Weights of a small GPT-style language model, trained from scratch on English Wikipedia.
Size: 20 layers, vocabulary 2048.
Architecture: RMSNorm before each block, biases, tied embeddings.
Training: a variant of SOAP for these matrices, 144M tokens, 4398 steps.
Each number is 128 + 24 x the weight over its row's rms, rounded and kept within 0 to 255. Layers, rows and columns count from 0. The size above them is the row's rms in percent of the matrix's.

# layer 3 MLP gate, 192x128, rms 0.0818, rows 76-93, columns 0-127
size [ 92 110 109 102 102 105  98 103 103 105  92 108 100  99  98  98 101 103]
[[139  89 123 139  96 101 115 139 114 113 115 115 214 118 155 138 129 111 101 150 120 128  64 105 135 113 140  90 145 105 143  98 105  94 124 145 128 127 139 121 163 141 118  91 109 133 133 119  97 156 163 119 137  87 114 123 153 155 123 171 114 135 142 164 115 149 152 104  94 161 131 130 121 144 134 117 126 106 153  96 147 152 128 154 102 165 135  99 152  88  89 107 125 118 142 141 151  73  84 123 121 113 140 114 131  85 120 149 130 116 167 151 101 180 145 134 125 145 151 117 123 114 140 137 152  79 140 114]
 [142 130 162 127  68 132 135 112 140 141 153 136 141 161 140 125 116 113 159 102 125 142 181  87 178 128 157 113 129 142 184 113 108 148 119 150 163 137  83  94 126 111 130  95 107 161 127  88 116 131  87  78 130 118 157 109 128 127 117 133 146 130 132 139 150 106 122 121 116  99 154 146 120 137 124 166 117 134 135 149 130 141 155 170 105  79 115 150 147  94 119 144 154 173 127 131  90 168 115 135 104  96  99 119 111  88 143 156 123 127 139 129 112 110 119 114 130 164 106 121 143 134  66 112 150 171  99 151]
 [106  88  96 123 127 116  91 103 145 143 125 114 144 100 147  88 140 116 159 103 128 134 137 104 115 120 132 130 124 157 130 143 154 101  76 121 122 152 115 124 135  90 143 101  82 132 125 114 150  94 123 132 106 148 129 113  97 119  83 140 154  83 161 156 120 117 132 133 118  77 126 106 101 136 138 117  78 137 158 143 172 145 123 200 170 134 135 115 136 143 124 127 143 143 146 179 153 148 115  82 117 127 116 112 127 105 148  99 117 156 106 121 117 102 182 135 146 186 171 124 131 132 142 133 119 112 153  90]
 [101 152 138 130 148 125 134 113 125 129 143  93 168 140 121 111 148 115 121 134 129 170 131  75 144 103 169 108 117 174 123 123 102 122 147  47 141  87 104 121 103 142 120 123 102 133 128 140 109 106 110  99 155  96 119 194  96 127 114 153 138 130 131 119 108 152 139 136 102 115 152 158 164 140 103 115 149 140 126 160 104 124 128 140 137 165 125 151 103 150 125 121 149 123  91 147 139  95 183 169  94 132 122 111 128 128 166 181 126 107 116 147  90 164 127 120 121 123 144 117 108 101 112 134 163 101 133 178]
 [134  76 107 107 154 108 129 122 104  96 131 149 157 135 135 119 109 133 133 107 130  98 126  54 133 172 127 138 152 138 156  80 143 150 142 174 151 134 110 158 148 140 119  99 122 147 119 120 136 145 139 121 105 138 100 107  97 129 139 124 133  82 128 111  82 125 113 125 173 126 126 127  81 121 180  95 105 136 147 113 126 115 108 108 109 136 165 177 132 105 128 113 148 134 184 140 149 156 158 109 115 117 132 105 122 132 100 124 193 140 143 144  90 162  79 108 103 119 101 126  93 162 144 121 123 117 133 118]
 [162 127 130 146 115 119 133 146 136 126 130 135 120 119  64  60  86  87 133 145  98 106  99 130  55 109 142 120 154 101 113 103  95  87 142 107 163 142 141 159 118 159 104 140 125 115 112 111 163 144 132 118 139 146 127  65 115 138 132 132 123 130 108 154 105 134 116 118 130 135 135 124 140 109 141 120 171 135  99 130 125 148 157 111 150 144 155 129 125 104 118 157 125 165 166 101 109 118 153 157 162 139 138  91  87 129 130  84 139 155 124 139 151 163 127 105 143 119 133 122 142 118  78 157  78 112  87 132]
 [115 112 154 152 108 121 134 110 151 162 120  96 136 103 115 143 120 146 178 104 120 135 126  83 132 132 137 151 125 139 120 130 117 181 132  86 133 124 132 154 156 142 103  77 124  74 124 147 112 118 128 150 115 116 104 142 136 140 140 125 125 156 163 108 102  76 133 115 142 106 162 128 133 119  87 134 144 134 160 109 172  99  96 160 126 156 100 161 124 161 107  87 120 162  93 114  96 166 152 127 106 118 107 130 130 126 110 146 127  86 132  88 137 126 123 136  69 138 123 131 151  89  87  63 140 139 128 158]
 [130  77 122 168 121 106 133 139 136 140 124 162 151 117 135 141 131 125 135 117 146 143  89  82 105 103 184 141 118 152 122 110 120 101 164  97 191  97 128 132 167 160 151 116 127 146 148 142 120  91 149  48 109 149 134 116 115 142 132 145 108 127 131 125 144 144 107 113 129 103 173 112 141  89 102 131 134  73 102 115 127 150 114 149  95 119 153 108 151 143 133 112 119 167 111 113 140 128  80 143 152 133 124 122 150  79 124 145 166 139 100 156 137 125 136 104 139 127 162  91 111 148 139 136 117 158 118  80]
 [126 138 152 128 140 162 146 118 153 161  52 160 152 127  90 104  54 165 160 126 147  96 126 123  89 136 145 141 144 126 118 141 154  82 135 113 125 125 130 160 139 108 147 150 139 123  96 119 169 128 124 135 134 149 130 125 135 117 100 114 158 117 118 123 122 136 103 133 131 105 106 113 144 108 109 138 162 111 121 121  94 149 135  90 144 135 122 133 133 126 144 156 116 106 140 166 122 119 161 158 102 101 112 135 150 133 124 162 194 127  89 161 139 146  97 112 146 140 133 136 138 128 162 141 152  83  44 119]
 [ 87 157 148 112 138 142 106 121 129 107  94 128 125 110 112 139 136 143 105 133 147 107 149 140 129 125 103 126 161 152 111 155  89  97 138  91  88 142 133 152 101  95 111 130  91 145 166 138 118 128 129 139  65 116 182 150 143 108 178 117  90 112 119 116 155 126 179 133 134 115  88  89 164 177 139 172 134 107 152 115 120 170 148 132 166 124 122 127  82 137 136 141 132  85 128 173 162 110  97 121 133 164 138 137 159 124 166 119 129 140 120 124 103 121 165 123 108 147 125 135 140 127 124 105 151 102 166 105]
 [117 144 127 160 128 162 142  92 128 137 160  98 130  97 112 135 174 144 112 129 144  52 151 106 128  97 124  86 146  96 110 154  96 139 152 121 169 151 116 132 126 108 153 118 134 131 102 119 116 122 128 108 106 135  80 142 116 105 135 124 181  98 160 146 130 146  98 141 117 104 122 153  61  70 150  91 128 180 151  61 123 122 158 128 116 117 128 143 135 123 126 115 143 145 143 116 168 150 129 118 149 117 107 101 134 118  99 126  91 127 100 137 112 155 112 168 131  93 121 120 121 159 124 124 122 105 108 138]
 [ 93 112 145 151 102  97 113 142 142 155 108 113  98 145 139  92 132 138 117 149 119 129 145 103  97 144 125 119 121 137 168 132 142 102 159  89 151 112 147  96 154 125 136 186  88 105 170 108 117 146 133 125 159 122  91 139 106 159 141 113 177 183 139 150 123 144  99 150 107 165  87 119  99 146 138 105 175 130 133 155 143 105 165 121  86 139 149 142 118 155 123 128  93 154 135 132 139 119 107 144 131 106 124 141  85 146 151 145 146 125 145 158 139 101 171 129 118 176 134 120  79 156 152 121 129 107 142  80]
 [173 151 144 110  81 126 144 118 139 122  99 106 122 106 160 136 151 146 126 157 130 155 110 114  66 141 156 153 127 144 126 188 116 121 144  85 118 108 135 143 137 119 118 132 116 167 156 114 117 139  86  94 111 140 102 110 105 102 140 141 109 141 141 121 126 116 161 153 144 151 132 107 156 139 151 165 116 164 123 132 118 148 146 157  73 153  94  81  99  66 151 106 125 128 102  96  81 129 132 119 156 122 151 141 129 136 146  85 117 105 120 143 169 135  88 130 104 138 119 117  94 118 140 153 139  81 101 142]
 [169 115 127 112 118 134 123 146 160 155 129 118 130 141  80 147 121 165  89 164 130  96 109 111 162 134 123 119 179 123 129 156 117 121 134 167  94 162 131 109 159 155 109 123  85  99 144 122 124 114 142  88 146 163  98 122 112 136 160 144 157 150  95 157 127 155 194  78 109 120  96 154 135 175 128 141 159 120  98 123 132 174  98 106 150 138 104 145 137  81 113 156 124 155  92 102 134 114 111 128 102 139 130 151 115 124 105 136 113 113 146 110 127 145 119 142 160 118 118 101 137  67 157 117 137 125 126 101]
 [172 107 134 164 127 157 219 134 133 134 118 106 161 127 137 115  83  82 134 125 136 151 149 126 127  95  87 112 158 111 159 162 162 120 132 136 146  96 124 162 111 131  95 151 150 105 143 167 116 113  80 107 132 121  94  89 152 146 133 110 108 156 124 118 134  97 121 163  95 132 125 124 154 118 146 155  80 121 133 111 154 158 110 142 139 157 123 152 136 110 128 135 147 102 175 114 118  88 127 139 123 117  86 135  85 141 151 153 122  99 140 150 162 147 124 130 158 152 107 115 137 124 146  97 113 128 165 137]
 [ 95 161 148 133 161 140 109 129 134 136 140  99  91 110 122 128 123 118 105 100 156 150  87 126 110 129 130  98  92 138 145 139 150 124 145 120 143 111 113 164  78 121 171 138  91 148 156 141 125 172 156 111 111 134 116 137 139 109 132 163 101 130  77 122 123 119 117 152 104 151 122 170 135 129 168 158 160 166 155 141 131 119 120 143 114 110 114 156  89 185 119 133  82 119 126 147 185 139 164 125 143  78 120 121 158 130  91 153 129 120 152 136 106 163  82 110 125  90 122 107 116 116 106  73 130 111 119 148]
 [141 102 115 143  79  95 148 129  96 117 116 118 132 160 152 163 118 114 128 150 121  83 118 112 147 148 117 136  97  81 116 147 120 105 140 119 149 107  92 155 121  94 160  98 131 124  88 116 129 177  89 134 100 148 156 141 150 103 106 141 156 142 161 167  99  98 113 171 145 130 148 157 149 110 167 135 153 115  93 141 172 161 119 134 151 164 115 157 130 128 162 124  93 118 129 105 127 169 101 126 123 130 142 138 100 131 157 126 122 156 151 120 152 154 105  95 118  99 159 110 108 161 189 113 148 149 140 108]
 [124  92  94 173 122  82 168 145 110 123 134 137 139 112 103 124 142 128 101 142 141 115 103 122 142 121  78 142 118 155 166 128 125 100 119 133 154 169 109 127 150 131 120  74 131 129 146  94  91 127 133  87 151 115 124  91 143 157 137 146 148 148 131 119  92 106 126 134  95 151 143 102 107 155 138  94 148 163 119  98 169 125 141 137 149 125 114 149 116 106 112 137 101  91 117 162 141 124 123 165 147 157 114  97 188 137 169 144 151 138 168  69 153 130 176 114 165 121 138 117 104 136 131 106 133 129 173 143]]
# layer 3 MLP up, 192x128, rms 0.0783, rows 76-93, columns 0-127
size [ 96 109  98 104  88 103 100  91 100 106 102 110  98  92  98 104 110 100]
[[119  96 117 135 126 148  94 128 141 124 160 175 146 126 158 122 129 128 125 122 155 155 117 136  98 114 135 132 162 146 160 133 147 202 143 124 136 134 123 138 119 115  76 147 157 110 132 158 123 119 117 126 117 163 130 144 151 105 105 110 164 156 127  95 104  94 127 143 113 134 101 102 103 135 106 141  99  77 110  96 147 119  68 132 101 169 145 135 195 170 118 145 102 127 117 129 108 132 150 113 128 155 174 111 166 142  99 134  89 128 172  90 101 116 134 100 104 137 114 151 114 159 116 143 140 127  85 133]
 [ 91 123 115 149 118 184 114 172  98 154 142 145 109  81 127  82  99 159 145 141 139 161  82 160 159 142 139 148 140 114 134 134 118  89 116 165 156  87  92  89 132 146 156 127 141 127 118 118 115 127 100 168 117 100 103 114 168 143 125 145 148 112 145 122 125 132  98 143 119 113 121 129 102 137 141 125  97 164 138 109 106 160 127 101 146 128 140 109 159 131  95 113  98 148 122 121 136 119 113 147 127 166 144 114 116 155 106 148 146 139 170 168 126 162 117  95 142 139  96 156  80 121 166 137 125 152 111  61]
 [137 119 122 108  99 122 104  95 163 122 121 152 159 116 131 103 161 104 110  92 137 137 100 118 169 140 119 147 168 119 157 145 179 149 123 113 183 114  76 161  81 138 124 108 139 134 100 113 151  87 154 102 113 128 137 108 102 123 151 135 138 162 127 156 139 100 128 129 131 120 120 137 146 100 187 130 142 125 122 109 192 140 141 109 100 126 151 170 159  82 113 124 152 118 136 114 105 172 171 145 131 124 119 141 127 117 142 141 140 134 140 103 157  95 115 146 139 153 127  94  92  74 132 166 108 114 149 133]
 [122  77 134 141 136 166 119 146 151 153 138  99 104  90 115 125 133 153 147 138  89 117 130 138 138 127 155 101 131 140 122 126 132 136 113 123 105 117  99 123 112 122 122  87 131 118 105 106 139 118 133  91 172 140 100 122 144  99 119 123  82 170 192 125 162 129 115 127 123 127 122  75  99 110 124 143 127 117 159 132  99  68 100 136 139 138 195 106 107 170 134  81  91 163 118 144 127 167 137 130 155 142 101 136 101 127 126 161 120 122 114 124 143 120  99  78 103 129 153 122 127 166  93 131 102 103 100  86]
 [166 140 139 143 132 159 153 114 171 151 165 176 139  89 122 135 124  93 118 144  97 126 150 148 103 117 143 150 115 120 146 111 120 145 118 158 119  98 139 141  89 128 102 131 144 125 138 126 116 126 141 112 118  79 115 155 130 144 141 119  96 162 140 132 130 102 114 144 113 147 134 182  97 130 118 142 143 183  93 106 134 126 187 136 131  96 107 141 174  73 137 134 176 123 141 108 139 156 164  93 136 131 160  94 183 112 148 150 140 149 137 122 176 106 115 113 158 128  87 160 109 131 132 100 168 127 148 139]
 [119 113 134 133 121 136 118 110 123 136 116 143 105 104 133 141 137 107 147 126  59 105 191 139 145 127 120 149 133 161 153 129 166 157 143 151 137 123 152 134 141 129 116 119 119 146  99 134 114 168 173 134 125 165 134 135 190 162 115 119 104 124 136  82 168 108 149 143 175 137 103  98 125  95 104  75  74 127 157 111 125 117  86 119 147 149 138 133 136 130 126 137 154  92 131 146 136 117 125  81 134 116 123  98 123 110 128  89 153 155 123 137 148 138 128 108  92 166 119 119  83  64 135 131  85 122 126 105]
 [132 139 152 140 122  77 121  83 171 119 153 175 155 108 133 180 142 130 153 151 167 170 150 102  84 118 120  92  79 125 140 113 164 141 120 149 120 101 115 158 161 128 114 125 126 126 101 117 144 119  98 102 137  99  99 184  94 120 125  92 164 173 114 105 165 140 109 141 116 129 116 144 142 133 102 117  91 129 138 131 113 112 125 133 163 145 135 143  88 145  87 118 119 125 108 112 149 115 133 158 134 107 102 148 130 160 103 118 122 136 174 122 155  94 116 109  62 116 136 150 112 140 104 138 145 136 106 114]
 [107 100 145 111 177 123 133 132 111  88 152 146 164 134 165 108 142 128 134 144  93 140 112 111 144  98 133 113 136 118 161  91 196 134 153  86 144 158 155 124 174  98 109 133 126 142 149 100 120 125 125 167  71 112 140 147 110 166 161 133 113  96 157 161 141 147 122 112 158 122 138 155 122 129 124  93 129 122 185 148 108 109 109 129 142 107  93 119 108 144 130 148 129 132 102 168 100 120 124 137 124 126 143 160 144 121 121 151 146 116 123 186 144 150 126 165 100 134 119  90  82 144 109 134 148 144 134 182]
 [149 158 133 131 118 175 109 135 127 126 122 110 149 128 160  78 105 122 129 121 149 150 155 157  99 128 147 101 154 129 113 115 121 135 181 148 143 175  84 112 107 113 123 119 123 144 103 142 145 122 112  82 134 137 131 168 126 137  77 157 145 140 162 105 164 147 136 135 155 158 139 138 136 119 125  82 141 170 143 182 134 137 152 136 127 155  88 106  68 103 140 105 156 102 134 160 144 100 126 137  90 140 119  79 143 111 133 104 157 151  89 125 114 132 127  88 153 154 121 134 169  87 158 147 140 129 110 132]
 [ 99 147 154 119 158 116 156 122 164 118 105 150 167 137 100  80 126 177 154 140 131 134 163 131 170 160 119 129 124 149 116 114 157 117 140 134 125  84 126  95 143 115 136 167 125 111 139 153 101  86 142 117 116 115 113 126 168 124 119 131 127 125 103 151  70 150 149 122 156 169 129 137  99 114  71 153 159  86 145 114  71  93 113 147 103 159 123 128 171 131 144 138  83 133 122 111 109 149 133 117 113  90 136 116 105  82 110 102 126 154 127 190 111 123 137 106 107 126 103 125 154 117 131 117 157 126 133 122]
 [108 130 123 138 118 137 146 157 153 116 192 119  84 115 127  88 149 119 121  76 155 113 146  95 129 112 148 126 137 151 155 117 122 126 129 155 132 155  41 100 142 161 117 145 131 141 103 116 101 118  87 151 176 106 131 106 123 130 171 145 147 124 135 122 148 125 153 124 133  93 143 107 105 115  98 113 154 140 120 142 107 175 172 113  87  88 151 128 149  87 106 141 106  95 123  98 179 137  82 127  98 117 139 125 154  97 114 109 146 134 124 154 116 138 114 113  92 135 129 165 121 121 135 150 102 144 142 133]
 [139 127 141 115 111 145 106 132 178 164 130  74 120 131 102  93 111 136 113 101 146  88 137 133 110 165 162 104 112 158  88  91 143  96 141  95 146 103  94 100 140 170 114 121  81 171 148 101 142  88 122 155 156 155  91  78 130 104 150 104 145 170 159 141  97 136 141 129 152  89 122 140 115 145 166  97 124 120 121 169 135 126 141 104 143 148 125  93 100 105 124 137 144 107 113 109  92 141 123 124 114 100  97 143 146 112 140 133  83  85 142 133 118 140 125 130 107 140  91 149 131  93 142 136 144 114 130 142]
 [122 122 143 116 115 114  95 139 116  97 106 116 106 180 106 104 159 118 124 134 121 116 119 146  95 142  91 134  95 146 133 158  93 106 169 147 128 143  54 147 134 111 164 129 108 158  75 151 156  80 104 129 114 109 116 101 149 162 110 135 103 112 118  85 143 128 147 118 126 153 140 133 169 103 102 106 165 158 133 136 138 141 137 136  99 142 111 129 133 106 165 127 120  72 129 109 144 121 122 131 125  81 123 143 120 100 102 130 127  95 180 105 151 141 129 129 145 132 138 162 113 132 139 115  81 143 121  61]
 [ 95 117 102 111 102 137 121 105 111  95 105 165 127 123 134 111 110 139 113 162 138 149 116  99 116  94 108 137 176 165 158 134 138 130 112 113 125 110 119 173  98  57 144 148 101  88 133 127 111 109 118 133 136 129 130 141 169 107  98 132 158 120 185  82 133 119 139 102 118 150 124 116 159 115 111  70 177 162 103 152 158 148 102 125 101 157 140 169 115 104 143 160 153  88 149 136 146 117 115 119 129 158 105 118 183 129 144 142 140  85 107 152 118 152 115 127 132 127 134 149 148 159 150 127 126 149 108 109]
 [119  95 164 152 143 136 139 129 142 123 108  80 121 153 107 141 166 173 151 134 122 163  93 135 133 116 153 150 182 110  99 149 101 113 139  90 123 110 113  81 120 126 167 131 172 134 106 129 108 136 100 116 106 109 135 108 122 122 105 129 128 166 177 164 131 113 117  89 130 114  91 106  90  53 108 145 119 104 106 181 108 111  91 130 134 112 110 134 147 147 129 117 117 171  85 120 116 110 132 123  97 157 141 138 149 168 142 166 116 101  93 124 124 120  92 158 127 152 131 128 130 131 149 147 119 132 106 118]
 [133 121 162 121 123 118 135 159 143 156 107 148 155 166 151 111 138 129 107 101 128 152  97 121  69 114 131 148 113 106 120  92 130 116 145 123 141 162  73 130 146 139 176  90 148  55 134  98 129 132 168 186 119 133 112  53 128 106 112 108 135 136 107 126 110 137  96 125 125 146 146 142 152 125 111 104 156 101 146 119 131  95 137 142 112  99 140 164 148 138 108 123 128  98  81 150 102  97 119 109 139 128 157  88 114 136 148 129 147  97 160 116 117 113 110 105 147  84 139 136 167 134 154 119 103 122 113 124]
 [133 127 134 139 154 121 105 115  61 126 140  86 140 113 165 165 113 156 149  97 118 115 108  69 112 122 128 128 152 109 156 132 154 140 116 141 136 141 156 139 104  93 133  62 138 134 156 122  95 147 103 152  86 125 133 120 120 138  74  96 126 118 133 122  93 128 145  99 138 121 152 148 121 172 128 109  77 104 145 121 132 147 165 156  99 119 127 127 149 140 108 143 151 155 118 134 103 113 147 126 149 139 147  83 109 127  82 136 149 105 152 157 164 154 133 120 190 143 150 147 116 133 130 182 155 138 117 142]
 [148  98 108 116 177 117 120 169 144 151 138 122 123 130 109 135  82 108  95 156 122 118 127 143 119  93  94  77 122 117 116 118 108 138 143 117 156 101 112 181 143 141 139 119 143  96 113 132 172 117 137  88 128 165 108  97  60  95 146 123 117 136 127 117 157 106 141 111 137 109 122 129 121  90 160 159 158 140 147 122 132 142 115  89 148 175 159 137  85 115 151 114 136 141  87 130 112  99  98 135 112 149 140 109 123 109 123 142 145 161 162  72 109 109 131 131 112  82 135 103 163 115 102 144 115 166 118 159]]
# layer 3 MLP down (transposed), 192x128, rms 0.0802, rows 76-93, columns 0-127
size [ 97 116 112 109  94 103 100 100  98  98  98 106 103 102 107 101 110 101]
[[119 122 142 115 141 142 123 164 145 142  99 126 102 192 163 169 104 147 147 154 136  91 177 115 109 173 132 157 160 142 107 133 149 120 119 131 155 151 139 126 141  93 140 123 126 136 166 116 109 120 133 124 159  95 155 130 149 145 143 110 101 120 164 143 146 127 132 134 142 173 137 116  88 144 132 111  90 129 143 133  86 136 154 157 109 142 117 152 122 118 153 145 129 150 146 139 155 153  90 126 144 152 152 136  39  78 181  93 130 148 130 119 118 100 121 115  92 147 156 113 156 107 145  98 140 141 105 125]
 [ 78 139 128 141 122 151 152 178 110 117 164  93 104 159 122  79 121 172 108 103 168 119  80 133 155 141 147 140 146 158 134 125 126 122 144 156 147 148 124 110 129  99 109  99 134 138 106 149 126 110 123 136 135 122 157 119 112 105 143 140 142  95 152 152 149 114  79 169 133 142 138 137 151 123 160 111 102 173 156 112 101 163  95  90 180 112 110 106 160 123 106 137 124 144 159 126 134 127  96 142 118 156 141 109 175 144 103 128 127 168 100 109 116 195 125 158 118 126 128 136 119  90 152 126 127 121 108  92]
 [160  95 146  90 121 149 132  86  71 128  87 157  83 140 143 134 121 158 126  95 136 152 135 114 125  98 136 144 168  98 145 148 113 171  99 134 124 131 115 139 132 131 103 119 119 145 124 121 132 146 128 162 142 175 152 124 119  97 123 152 113  74 113 113 120 129 131 144 113  80 175 138 136 114 154 102  97  96 143  77  68 131 128 128 135 124 137 134 133 119 119 149 125 124 117 115 141 148 124 187 153 128 100 106 145 139 123  82 171 161 153 135 115  72 116 140 121 112 155  99 113 104 115 132 145 102 168 104]
 [102 116 134 131 112 165 120 133 144 166 118 107 112 109 109 109 116 151 141 128 111 118  81 128 112 135 179  99 134 141 111  97 110 111 193 126 135 138 137 149 108 144 128  88 100 132  70 151 131 123 130 136 139 135  97 133 149 105 126 120  90 161 172 118 140 142 102 137 108 137 108  84 116 120 140 153 144 125 158 142 148 105  99 117  98 111 182  94  99 124 136  70  46 115 158 131 160 127 149 157 124 108 163 147 152 127 132 165 127 106 116 145 147 143 130 102 112 137 132 109 154 129 116 123  87  91 123  99]
 [141 154 110  69 156 134 109 117 121 122 189 100 134  95 103 115  99 172 118 117 164 132  78 106 120 156 118 130 102 132 123 160 151 116 160 120 138 119 129 143 113 126 110 134 117 100 142 141 120 128 117  85 103  90 160 141 107 105 104 140 118 157 102 110 106 124 126 166  93 127 142 146 123 146 123 152 148  99 106 100 148 154 124 153 122  78 134 160 122 117 152 142 130  89 173 102 103 116 167 129  84 154 160 140 157 160 143 122 114 120 170 143 160 134 132 148 144 113 182 102 160 138 151 129 116 160 129 173]
 [121 147  90 107 112 129  99 137 105 131 137 126 167 128 127  95 112 120  99  86 173  76 137 127 145  92 133 133 116 153 136 155 126 122 127  81 172 127 144 101  89 135 137  68 134 135 166 125 122 102 124 104 116 119 160  96 207 121 148 116 106 148  99 125 180 118 138  98 126 136 136 117 100 108  89 142 110 123 120 133 130 142 154 139 106  98 109 164 144 148 136 107 178 128 138 137  98 116 119  99 115 105 126 129 106 122 125 139 100 133 108 135 168 131 121 163 102 155 132 120 170 128 136  81  76 108 126 156]
 [124 115 120 152 126 137 114 155 129 115 121 133  71 170 138 167 152 106 133 139 157 135 130 148 148 128 172 110 155 131 143  97 125 124 146  95  72 131 158 134 125 127 163 120 124 101 154 151 137 132 137 158 133  72 112 135 128 104 165 149 129 147  94 104 149 115 136 144 142 133  56 149  91 138 163 153 157 132 127 165 133 141 129 125 142 136 166 112 152 115 145 138 120 137 128  81 158 104 136 142 100 143 164 133 106 169 133 129 138 109 185 103  77  68 141 125 126 108 153 130 104 121 120 136 129 159 156  89]
 [ 94  82  70 117 126 131 111 110  89  92 129 177 139 139 103 112 139 129 134 150 160 123  95 141 130 161 155 144 154 153 103  99 176 129 164 104 121 151 114 135 150 141 103 144 102 101 169 127 124  90 103 127 114 133 161 150 106 191 107 175 130 146 122 150 146 143 138 148 147 132 146 128 128 108 108 166 118 111 139 147  86 155 106  95 156 130 137 124 104 127 131 138 112 138 153 126 102 123 147 191 167 160 154 122 151 116 134 112 135 113 142  94 114 169  82 128 131 138 123  97 123 132 106 133 103 164 133 154]
 [160 143  75 130  94  82 141 112 117 104 135 137 140  85 140 128 157 138 121 133 129  94 180 132 119 122 104 108 134 125 138 171 131 160 133  90 124 112 174 166 133 145 170  71 116 152 136 174 142  80 102 118 121 128 163  80 113 107 128 134 154 115 149 109 128 108 134 114  93 131 135 130 116  91 150  88 176 103 106 124 146 102 170 108  74 127 128 104 117 141 123 125 137 129  79 150 148  88 125 115  99 102 125 108 103 135 137 165 134 116 118 128 132 111 100 128 111 156 146 135 155 142 130 109 111 110 166 133]
 [125 148 129 130  99 144  97 154 120 155 146 139 148 172  95 169 109 127 139 111  90 103 126 158  89  69 124  84 105 139 146 148 139 120 119 145 168 169  87 118 127 155 127 112 146 116 107  79 162 157 123 185 173 134  82 110 131 151  87 166 116 149 140 144 158 133 129 148 138 127 103 139 133 127 131 101 168 116 127 135 166 103 184 143 132  98 129 114  83 125 107 114  98 113 144 138 154 107 139 126 123 160 126 140 157 151 119 175 113 132 135 133 128 119 119 123 119 123 162  99 114 148 108 129  99 124 157 160]
 [103 161 127  76 173 131 153  94 164 135 150 103 147 111 148 148 134 103 138 123 132 109 100 106 151  80 152 104 128  76 109 142 116 102 129  92 129 108 198 126 138 108 109 157 115 107 124 108 129 132 143 105 125 141 147 111 110 137 119  96 144 148 145 145 154 120 114 124 118 159 114  79 123 119 120 139 121 113 173 100 123 149 109 140 124 167 127 137 158 163 133  97 139 145 159 164  96  79  93  98 140 135  97 135 134 118 170 132 158 128 159 161 146 106 116 108 119  98 111 106 171 146 153 116 158  87 151 122]
 [121 130 137 150 164 111 160 104 188 183  94 115 107 122 172 105 137  94 124 144 184 102 116 129 143 169 126 104 114 116 113 113 167 112 143 115 139 126 146 123 134 152 117 154  93 148 136 135 150 107 140 156 133 108 144 117 150 148 181  92 120 155 116 118 115 135 135 148 109 134  86 106 154 138 166 100 116 109 114 135 129 146 179 159 112 180 111 140  98 147 133 162  88  99 130 113 123 123 113 131 123 152 121  85 112 114 146 127 133 135  96 107 146  73 158 180 137 172 157 157 134 132 123 124 117 129 132 108]
 [105 149 107 118 135 112 153  99  94  88 166 121 130 112 122 106 108 111 148 141 137 126 108 109 152 120 135 155 145 134  89 126 119 153  75 132 132 128 130 151 147 142 112  94  71 152  98 123  86 148 103 119 133  88 142 162 157 115 137 140 109 144 115 111 106 109 134 133  89 111 118 109 133 144 154 123  80 105 129 125 118 155  70 130 130 153 122 128 146 137 208 119 134 120 130  89 100  83 135 162 142  95 125 144 136 151 101 110 143  99 158 108 119 146 109  78  72 117 124 125 121  95 109 128 149 138 116  81]
 [111 153 128 124 128 111 120  92 112  92 158 124 145 113 146 134 128 136  71 143 139 102 102 116 124 155 149 172 131 150 151 115 138 103  99 138  98 143 110 162 154 106 150 102  97 101 159 137 105  96 119  94 104 143 159 103 147 138  99  96 120 124 141 139  90 150 139 119 112 159 126 118 114 109 103  85  96 104 129  85  95 169 109 118 184 161 138 127 136 179 104 118  91 171 123 100 132  77 108 117 122 151 103 122 109 103 147 116  98 116 107 140 106 132 100 130 146 111 139  95 136 104 112 130 121  92 132 186]
 [110  94  74 135  94 113  87 119 141 103 138  81 117 140 111  81 116 110 148 136 139 106 129 132 123 186 110 155 160 173 113 108 116 161 119 152 130 166 168 136 135 136 149 109 121 105 109 144 146 117 145 108 144  99 138  98 117 141 125 120 124  99  85 132 148 119 119 121 105 134 143 132 128 151 155  95 142 118 121 151 126 128 120 117 112 113 110 106 162 141 145  86  59 107 144  81 144 168 151 118  97 163 146 120 156 104 125 144 126 104 149 161 141 115  93 106  47 131 139 137 133 131  92 124 152 112 119 127]
 [146 129  93 120  84 107 158 108 145 105 125 137 121 172 162 148 127 118 158 131 140 125 145 165 158 130 158 161 131 108 141 151 141  88 146 137 130 136 168 109 171 145  91 109 147 100 128 157 102 163 113 110 156  98 142 111 145 137 133 117 172 123 109 131 111 130 132 131 149 142 142 128 116 111 144 142 162 123 139 162 106 144 151 114  97 119 115 109 145 139 160 169 156 145  71 104 162 154 130 107 132 148  99 184  98 183 112 140  84 105 140 144 113  99 122 112 121 189 138 145 130 137  71 156 123 135 119 113]
 [ 95 124 180 138 129 103 132 144 101 149 142  89 125 113 151 128 118 136 109 131 143 150 116 104 123 122 116 179 150 118 108 146 131 125 170 148 113 129 165 160 129 117 183 134  84 127 127  96  98 166 181 187 159 100 142 118 151 138 162 145 136 113 147 172  78 115 151 116 116 126 134 164  86 156 153  98 111 120 161 138 138 171 123 101 122 165 109 124 122 125 159 104 131 137 101 159 162 127 130 105 130 123 152  99 123 130 128 138 127  96 109 143 138 119 104  89 144 139 143 155 122 132 156 168 150 170 152 101]
 [ 80 142 104 127 125 152 130 114 167 102 133 148 146  94 141  76 141 124 145 106 127 157  86 124 178 116 125 149 119 109 126 132 125 106 104 166 143 114 100 147 108 174 174 102 158 108 155 131 146 116 141 113 122 111 108 134 128 130 140 102 109 111 126 107 125 115 160 114 136 154 129 125 138 125 124 108 139 129 134  86 120 132 113 101 125 112 139  80  73 130 138 102 159 148 128 146 162 121 122 132 128 132  86 176 177  98 150  84 159 155 135 148 166 160 142  89  87 163 118 125  89 123 118 175 130 154 149 169]]